Part of a small language model's weights.
Architecture: LayerNorm before each block, rotary positions, no biases in attention or MLP, untied embeddings.
Each number is 128 + 32 x the weight over the matrix's rms, rounded and kept within 0 to 255. Layers, rows and columns count from 0. Numbers have three digits each.

# layer 8 MLP down, 256x704, rms 0.189, rows 0-99, columns 128-191
154183130077153109091136165092176124054067094119068139121109147117104156085135127168136125088143091143106129158077143097112088170089142164070115130128150088124114116123151154104125072126151152
067156088104141135123088143159101175155160100132122083119096161132088100179122170111154108098137125134144117172138163164155124059214172130156165154107211122138127112110134090052159156153146142
124168110094148125072115095088184131165123135136077166147123150168136165131145220109114094080156081145116145138135152132145117105141097133102092144117116120127135135135125157108134210123094128
100104193114147115128190159124058102146120106127124184087157148168126150093130178110071079171166129082146104165144173127171108127065114157104111161098117131117152154097108136216067161138128136
120218144161153132106118162193120180180173187108163149099125144114114122119131174160095074133127129125174146113129119162088095112162095177106140119106093107119149143154096094091177119038175107
108155086131121147173054103130129110170111152143149159088159172126120082140169117130156134113156112144170156183162114090115164104152174097126215115130119145149118105049132195165061188152123132
105100122109195145132164139116160132131093109093103117074139114101176160153107142126073143142147055147092088123104132120172139147081125148127139149135101160100129134114159101121196076104156152
139138094133131157110101087126107179195135151127137157074101094168129058120068063154139174147163145156113081133128126065140112147184188130154125110106163183133157122156105154049115174132146095
106152157164109156141149154141144106118160145104171127145110164146120117163136131125111175145110080143132123138148110102138135138117101126166094042181123154120172149130161127096117150122186167
133137158186134153117145133104146090159159203089098122128128172128112111182144135142075158116119128082101102123138151118135115128064196141050155156124163166138176119134103172100148188080120063
181167156117127106146161162067095075152057162104096129136171136101159178136175094087114090119192155153078133179102132083114140122152124097141152125160106108119137141082161185159183139187113159
168163106111109086132135104156122181158102137117131144170116175096158191109095132162123160065205108098111118158072173103130128101208191108126131139143166121091096132142155161177118098165124154
123146116154104083143078160159122145151098102105133101171129108146104103169149155126107102120129167170183065091155118140240101086170139148099084125134145169070145128089139092097067162141111117
105100129080162109027135082090121135120168146102109105139151167120146095099104132158087105083079173102185176117086143099088106174123117113082136136108122174103183141129105121094117180105134113
149071165167166097099166108147090145120160139139124193133083095174161080102131122149143165143066125165154108162081108199120154200120072118137120104114122119112178102178135131130114107091162105
161053104076079084116124197125154132115076118132126154100093156095091119158100180113090188163132152151140131118135103148111129160153127207091165150149141120177147131139055103071140171128082103
146111102165132105160160136206149156147107092131117155104158122143108141168220138130022075067110079131165129082102103155116115084119063159192127128099151111160110155087153164166039090126139117
108184132065135058144145066130114127102136100184102125152176140190149174119089157117101111130087120186099156122100152136120102036093137127136197139127172153080111135145112109146155160122101139
067151156120098130170147098144128103187099079134144159151091193094152132126141134138154112116126139119170182151106121136111151105128075105050087090105108142113132101129119180178079098191147180
142191135131127126119133108176113137124165145126115176092150110111121085121102060092128130095178142056133170162095124124068153082116196143121076117131108112061096130108156136182122108119087117
130175113135104125169138128083151122118072102125114118142058173148144171163139146096133093066144178145128185181142104126068162112110158187126141153136109111106125109124144115134124146082155099
101108110145119161106170073090165081186202102136127102126166113167112123112133089141121147127165115115099136112027111102112090164172120104176112154108172138136131148201112142119131151156108116
124104077129159111090183157130154087148127099096128124106130097161133176188088152083105105159138093128081118188102156182129159167147155134128131134137163148136112075108135139107097137100133147
170117127125124131123094100145058102134134137179131077152120139141118136107080160165127082140072145112135150154105111163076138109110094110116246155203158096171143078116107121104098170149195074
020155167111116106096149174177136100124112167198122186095110098122143082122108133156130143115166159092033136079121135151125084145134110172093133174110114105128131107101161125179178150144047132
165182139072133135113155160128146115167100123123170122134143147111173139102129191104133121150105152102109088130179083231146147189074153162096152155131202123136089154078075047123139122120100157
116124205147103144144183124159153062080111131084118091147156124157102119071096107176114138141164154143119089136109108167089118130171110114122140135116159139130184069069085136080148190156232151
135139143158129154139117118153116193144155150149120119135120150146114151124134110135151124166112131107094128189146190092111137131177089179087165098114133109129118145154090122138044147164131191
087083106099162145105113157132167122151163120041109129124117117141130154149097144095130064162146140118111118085146138184092131127142129116071122116196120129059141128097163150135074118087167205
103103074172164134113170121114112153186136136122110166185125131141148094163157148083165182149121115130117171116086119153109110126090114113131181142093123123149106140182129141110109144158153180
173118096159107099150125171103148135094152087176168106123100108086139094108119164100101156111057148167087170113160141089140138080096179116119173080161138112091151123122116082111130196150085189
126158137160157135142120093112113108189107132111128121127132118130129122098116141131154119110113156160120044152134168112097138159106123137114092118092119111133134150104111079081136036128138101
136104201104194124125174143135101131104183169173146092147201089133093115058158166120136139107108151149151101080127145220099137111175069168188124136095132153143162146140116174146123198128127133
111146139066094135142117107093143200132155098064048118108139092137131128189140153103140109089124116132171115134095128132145153169149141094109119102106141100182103156126094134117193157152102098
087118096164100135130108120134151196155112117081092099136114068128175157113103100154169119147133150146175090130149126113126165110097024141125147156165139120050139100146151116144195133111121138
166193115179079152144053072160100139163109101154133117164156080139167101147103127065141123101155136156119168151116114090120129096121107163116130131139097088193157110160140067122132165094083141
139100086128136097132104168119134107114189153121202110119120121163146078077166124053138135133156147185137137091170093173192069198069147165054179085077123138126151182056074139124081127118102157
095095110131115054130128154204160101224090146118082199098129102145135144155108080138125091086099100123181165082118085162138083138119090087108200102132136180153125142153146112182146111060151116
086142136088142076181142162117077046122120160121104135150132148086119118138093138173192100202119139170120142171088113131098064117174150161143114161110138113093153142169095176146145113145140115
157159149170135021149108142183146087129091146120189069120102079140111120117073119123078138100059157072166115154092182132192184146106133126111177130172179080146148141085125151070156143098099110
137118141124138058191136170127120124100156091129114074100090104130118129147126138138119126130143181195147186117079133169170149121191112127107097138087121195160117107121128085109178131146124126
130140166087149142127153112114148139083139147121174095105133175140099106168109110077119106165149137129155124133135135137126146145102123168062143155192096131114148144113098128145127100127115129
095099070126132125155169134130152146104099179121130082109169174181131126146175145132139115078178188136087197141176122070153129095157165063114144164085084144091092202152155134127107168165093165
130097095152093166114116115129125165129130182144148149155155122160183066106122137164175148124082121163146138140169073106116159093144139149148157162137092111159154142169114168116064163172165181
091090105147103094148137182122135151173128114127132125131126114095174182116123209128136187096115146091154130174100097123094119082117120186164096062113137083094144117133141168171112165099161089
113141146105112162139111112098094138152153078169104141118116168111108083103139112125141146198167118144100112078060129074150121166121125118051111145102118154194151111133111072096099195128151118
078137106101123114186078089053160135124113163158164165139147255195196125117147139114137162129109129174084121151178031111149094151191158125157056118134091151169059133142148110108092127118154155
121108131137128131141080082141104132063078110117125169084132109115124156170127090147136183114122190147178164196119102178157131104153101083134112135106121193124165131139136165159131211075133089
122100125173194117139161128154117120099108106124170170141088092154162147133126139122096111122137172129172174038102126141203191139114100104151067134148193135159120129131089088073129111120157154
108162038160076142129128049129133164178098163080131160156137146164184125101118151094181126128211163106104115161166126031149090114155120099085102158119223178085077092131174138163145105067123195
139154149151136186115070094147040169071165142128154128168091090156112137092106149143123124148129130158152115146100079136138131149123128167135101149167101096138120153147102076106144088129116218
043155126150165121092134123138118150046111132105133069165107173162092146050157126143151092083121095068126094122134135073075126148130147096195171098148120131080135148060130099104116158167095132
108132091149139218137139137147144125132143129118105123141140098160130148130092125115090127131198129079145119170127134090077119137123155133092113136156208088139160092095136122054093197121156116
098169187082174149106096085106111109125155108068121116130120080157149191129124188112098105204119104183087126114147141124057123119126079137141074107076118083176174075085049139111127160132141135
107098104153151096087120139172133116133138061111127097150158149171138159110138121133227206099121141123171073168144035111091068113162135179167120134163138124141111039144073137115169106178163080
116113182126105096192135159100186061167142143118152111172129148149133120090125158136135144121173166144098219168123117129070117123084106124108124104122070154119216130133076116193117121144155112
116118160139134114145058115078120123120130096211173141144116103155142134081157128131155169128152146119096080095114083137115148132190111098106096119064130135108091135099092172100145120072130155
077157167148174076145185157173064158090167157128145167108121123088089127135143072157088140098160130149110106079128089085158108099125144154127105065127130091088146113127090149165152159143122140
121052173144126125090133116172116133137133160148142113133127113149170110147120163144098091105110084047117160149072175116056133198127109050145159172109106072130100141127127152101131128120135092
108132153218102165120115158102108172099104105094161101161120147126087153110079099120170143147139118060170141082136084149134140137068144112110128077133131111160056096118138049144146118092160111
200207121140124138139113133117158080165111107142124213102193157132100066145155150145132172093168109148149008138128114134141165146122171211163125145148126133133123117155133162132128143185131163
127137105080118095129119108119116170092148201106150154149087117054145139155124084116152089174155096123191136112092146098118194103149172093143119126124115151084149090087176181098174127112093232
137146103132115096118126071106092108104127124108105175151064175124091103108133133143132150153109156159142165137196190140127159093073135097142093124146117145117139115078109105155118116198159111
127150092114108170157118129075099155158163130088192085113123088133090078143118137158112088140180112165114172060094116122119150133132138153108070098182122165131209140153121146137151146124147103
097112117125132109149140079069100068105141062136145169117085179112116144098127091082104134121122043136103093129121100111104145129170083072124095121170100136154112114128163163115115154167137117
147155116128149147110132179125059087107165135158153121117158124137172164119165042141061187142096193131080090179152190113112089089138166139117090066109185188103124177142136133174117106161142137
135101123103103181119110102178186150191124054114111128190141137139118104102096083095114091119104134204182128052135161098157154134183097114112218100099128131094140145112090133070138116177157112
105098115154179150122183173156150126210122223128050148100154139098140152086108157134146111127139133116160186175154131127103084091167142095148194156157127135198118090192140156128082129124102069
108133137143125104145162157155098157075180159110132134161166201070140096227125117091152137143129164075107136142076106080118113107086087084197207138097116195135163126173108108173091128106103165
057084100098184092142140081119154150164131130117000160117128165122105155127160082122129144096144164065159137123091177200128109137114104124104168212141153150153134121112140132095134129163121161
172185103093150121137125109103136123136112160105136123178082101097164075123166115090172133124154117194104122121141124123095167109101180125112114137138090175143152184095103146102135098146152126
107117150148128131174097159076134143165110099164152156125131153129109104147134096091132164155172120134106126101118148113161097127051149128086076104113136124140145112161080111105129137061152135
147193103135073171185076121075138120164151119110074152155099105070147110200112119124231124135020132199135172144120116097090163078076079105085135139067132210083165144170061125151094180153144137
135131099081074119160105174104108072127130082129160104067188131107157117105144074168178118166117080124143091152118120128142171119103102140162146103133154132104134077117197136147042151106137170
134110110108206104140183159149114087103147136118141113177139156154117113151106110106102101163114181130132110106093106118065158150188106050137130128122103156095138127073132107057132156102110111
113105107145061160103130178119152108150137077178175141137091147116147072122147137123136160144155131152176153143155146146153152101099122118067129097101081117105042101141172112102146162085110162
114095121087132091104151146104098147143095125111156157111113164114168144133132102094144100135166140117126145125132194151091104149099127139124102120107106102092154150094050178146105168120140171
182169153144135178132070139109183068108159107096064149199130125111131163115070188128154132127105102107103133126124138173107125143128129130126116169170172098142102201086158110076084125100103124
135149073105167137113096115157129193123122176118175113144105111122118095159117151128129146102138095138143107162125154155128122171134101125124130090114134061131119127105100110087119173143044133
091117134088162127154132153087133088086214105150126134161143137149080118108071144205108055170126068112082169092096110143132143128155106121173123099126139127111154114118135072171162092067150170
198130185092159174113102110140131171134134162136122110123122063164102121125104121139157132110121147187134082145124157150132151191110112136144044193094117079136139111142073192111132178146073151
117139131105056050095143128099175138155116165139133115097103144164127191113124093173134125115142130118144195079116055072127108187164148133117144148112166093077106107109145115110187156163119086
124056095081157183134164129103115090146135137163187129158222128105102111119094167113111107148159151134075107122091128123188088026181056164134115141132101104165161125138118170153141137167109143
106097101103093132141140175087155095178128155181184105132099153141099115138144160143103186122163178120122175149107106099140118129084121142088063052115108055123145154159165138143136200179160129
022076150151150196069174118110129174135132100079133110172140118137130116180187135119150153134116085144187116139071124124093126155112085154118188115120116111187139110113190147163126158101136155
098096130170149128111158118166139115187159093144102099100134135153113163123111131140151094150115087123104115157072172088086110159123105176179114110128127183161151221131134153166071134152116150
139128104122097123149073126088106128155098104110118153156106120102127087142110146087171162184123100113098160105127109062162101102119118142153110147153151143157172145156125106142063159111112126
159125107111158137126097129124148106082152141111130168126117096124161084142087089122117102097100110123124180183165199073096159120189143144166129173146132093149170102138108175182133143116166124
076112130153127165167177102076163096101162118140181133159134171165129144158122063092080133138171145163157159128120095116118064125139161133110162138079180104186164144137110143104141117092099085
125102138121140197143123131143136129095122040121119111102137156083148119113130151092158179193149137163142169137100078164141125160150162086167123174165145143162160097135087051144095114168101129
089180200144120114155125104090051137171103154171166061069111152144220089102150094104138087096172108154123102132128159074231104110159112164151032119090181116175169198155130127108114149204127221
080137091139086147139157112155111102132092076113209141189195063117148103153149130133125117184096121079111164139125148185096133078192126038166123116152131106121130127157119088078145197120161113
130080097163150097134177155098102092126141103123090175098157104131166098181153164163104172152093162101126164133132142191128135133087088075119113069098133123160162116121166221139132155115173124
093142148095142120123175169122163153131169112122147144103148179096141119125133141098122134160146145150147115134128137093106085177146161146184104133154119130135154107145154144145099063147147107
068128091128135145119070123161155108142161098160096116136121199106092154160148157079130152116114104102131164099109100148113110169148113126173125132116083101136093108135108111025156166132127040
073114175149144159112148144125118102165188150100092134116155161128100137137165121128090115160156055063142095096112081167078147080108135190104128112100167131130145126098146182146197097096090159
112094099119134127112130133134167179116176097151140104188089078104106127130169153075081136127151112110148092111178080086116114173114104117088124138131192093154086180140093183109120106083060116
138137156129129081136101119102106135124113067138100100097189146074071143162116108107152120123169136090161091103119146055173112086103150180153184147101130140134113107125161141058161130111149119
120133069158166116191129104135127098188165138137104100140167126069089172122115125124114135139087111167128142097135126165123095097116199059143088107058090129127109105120127138133142098151110133
071124159086088182098083125098101121119117164162146123115108153167152087154091128177164155082127080150130104116085110124126133106130116092102138133131078111162145126154117112138205138130188164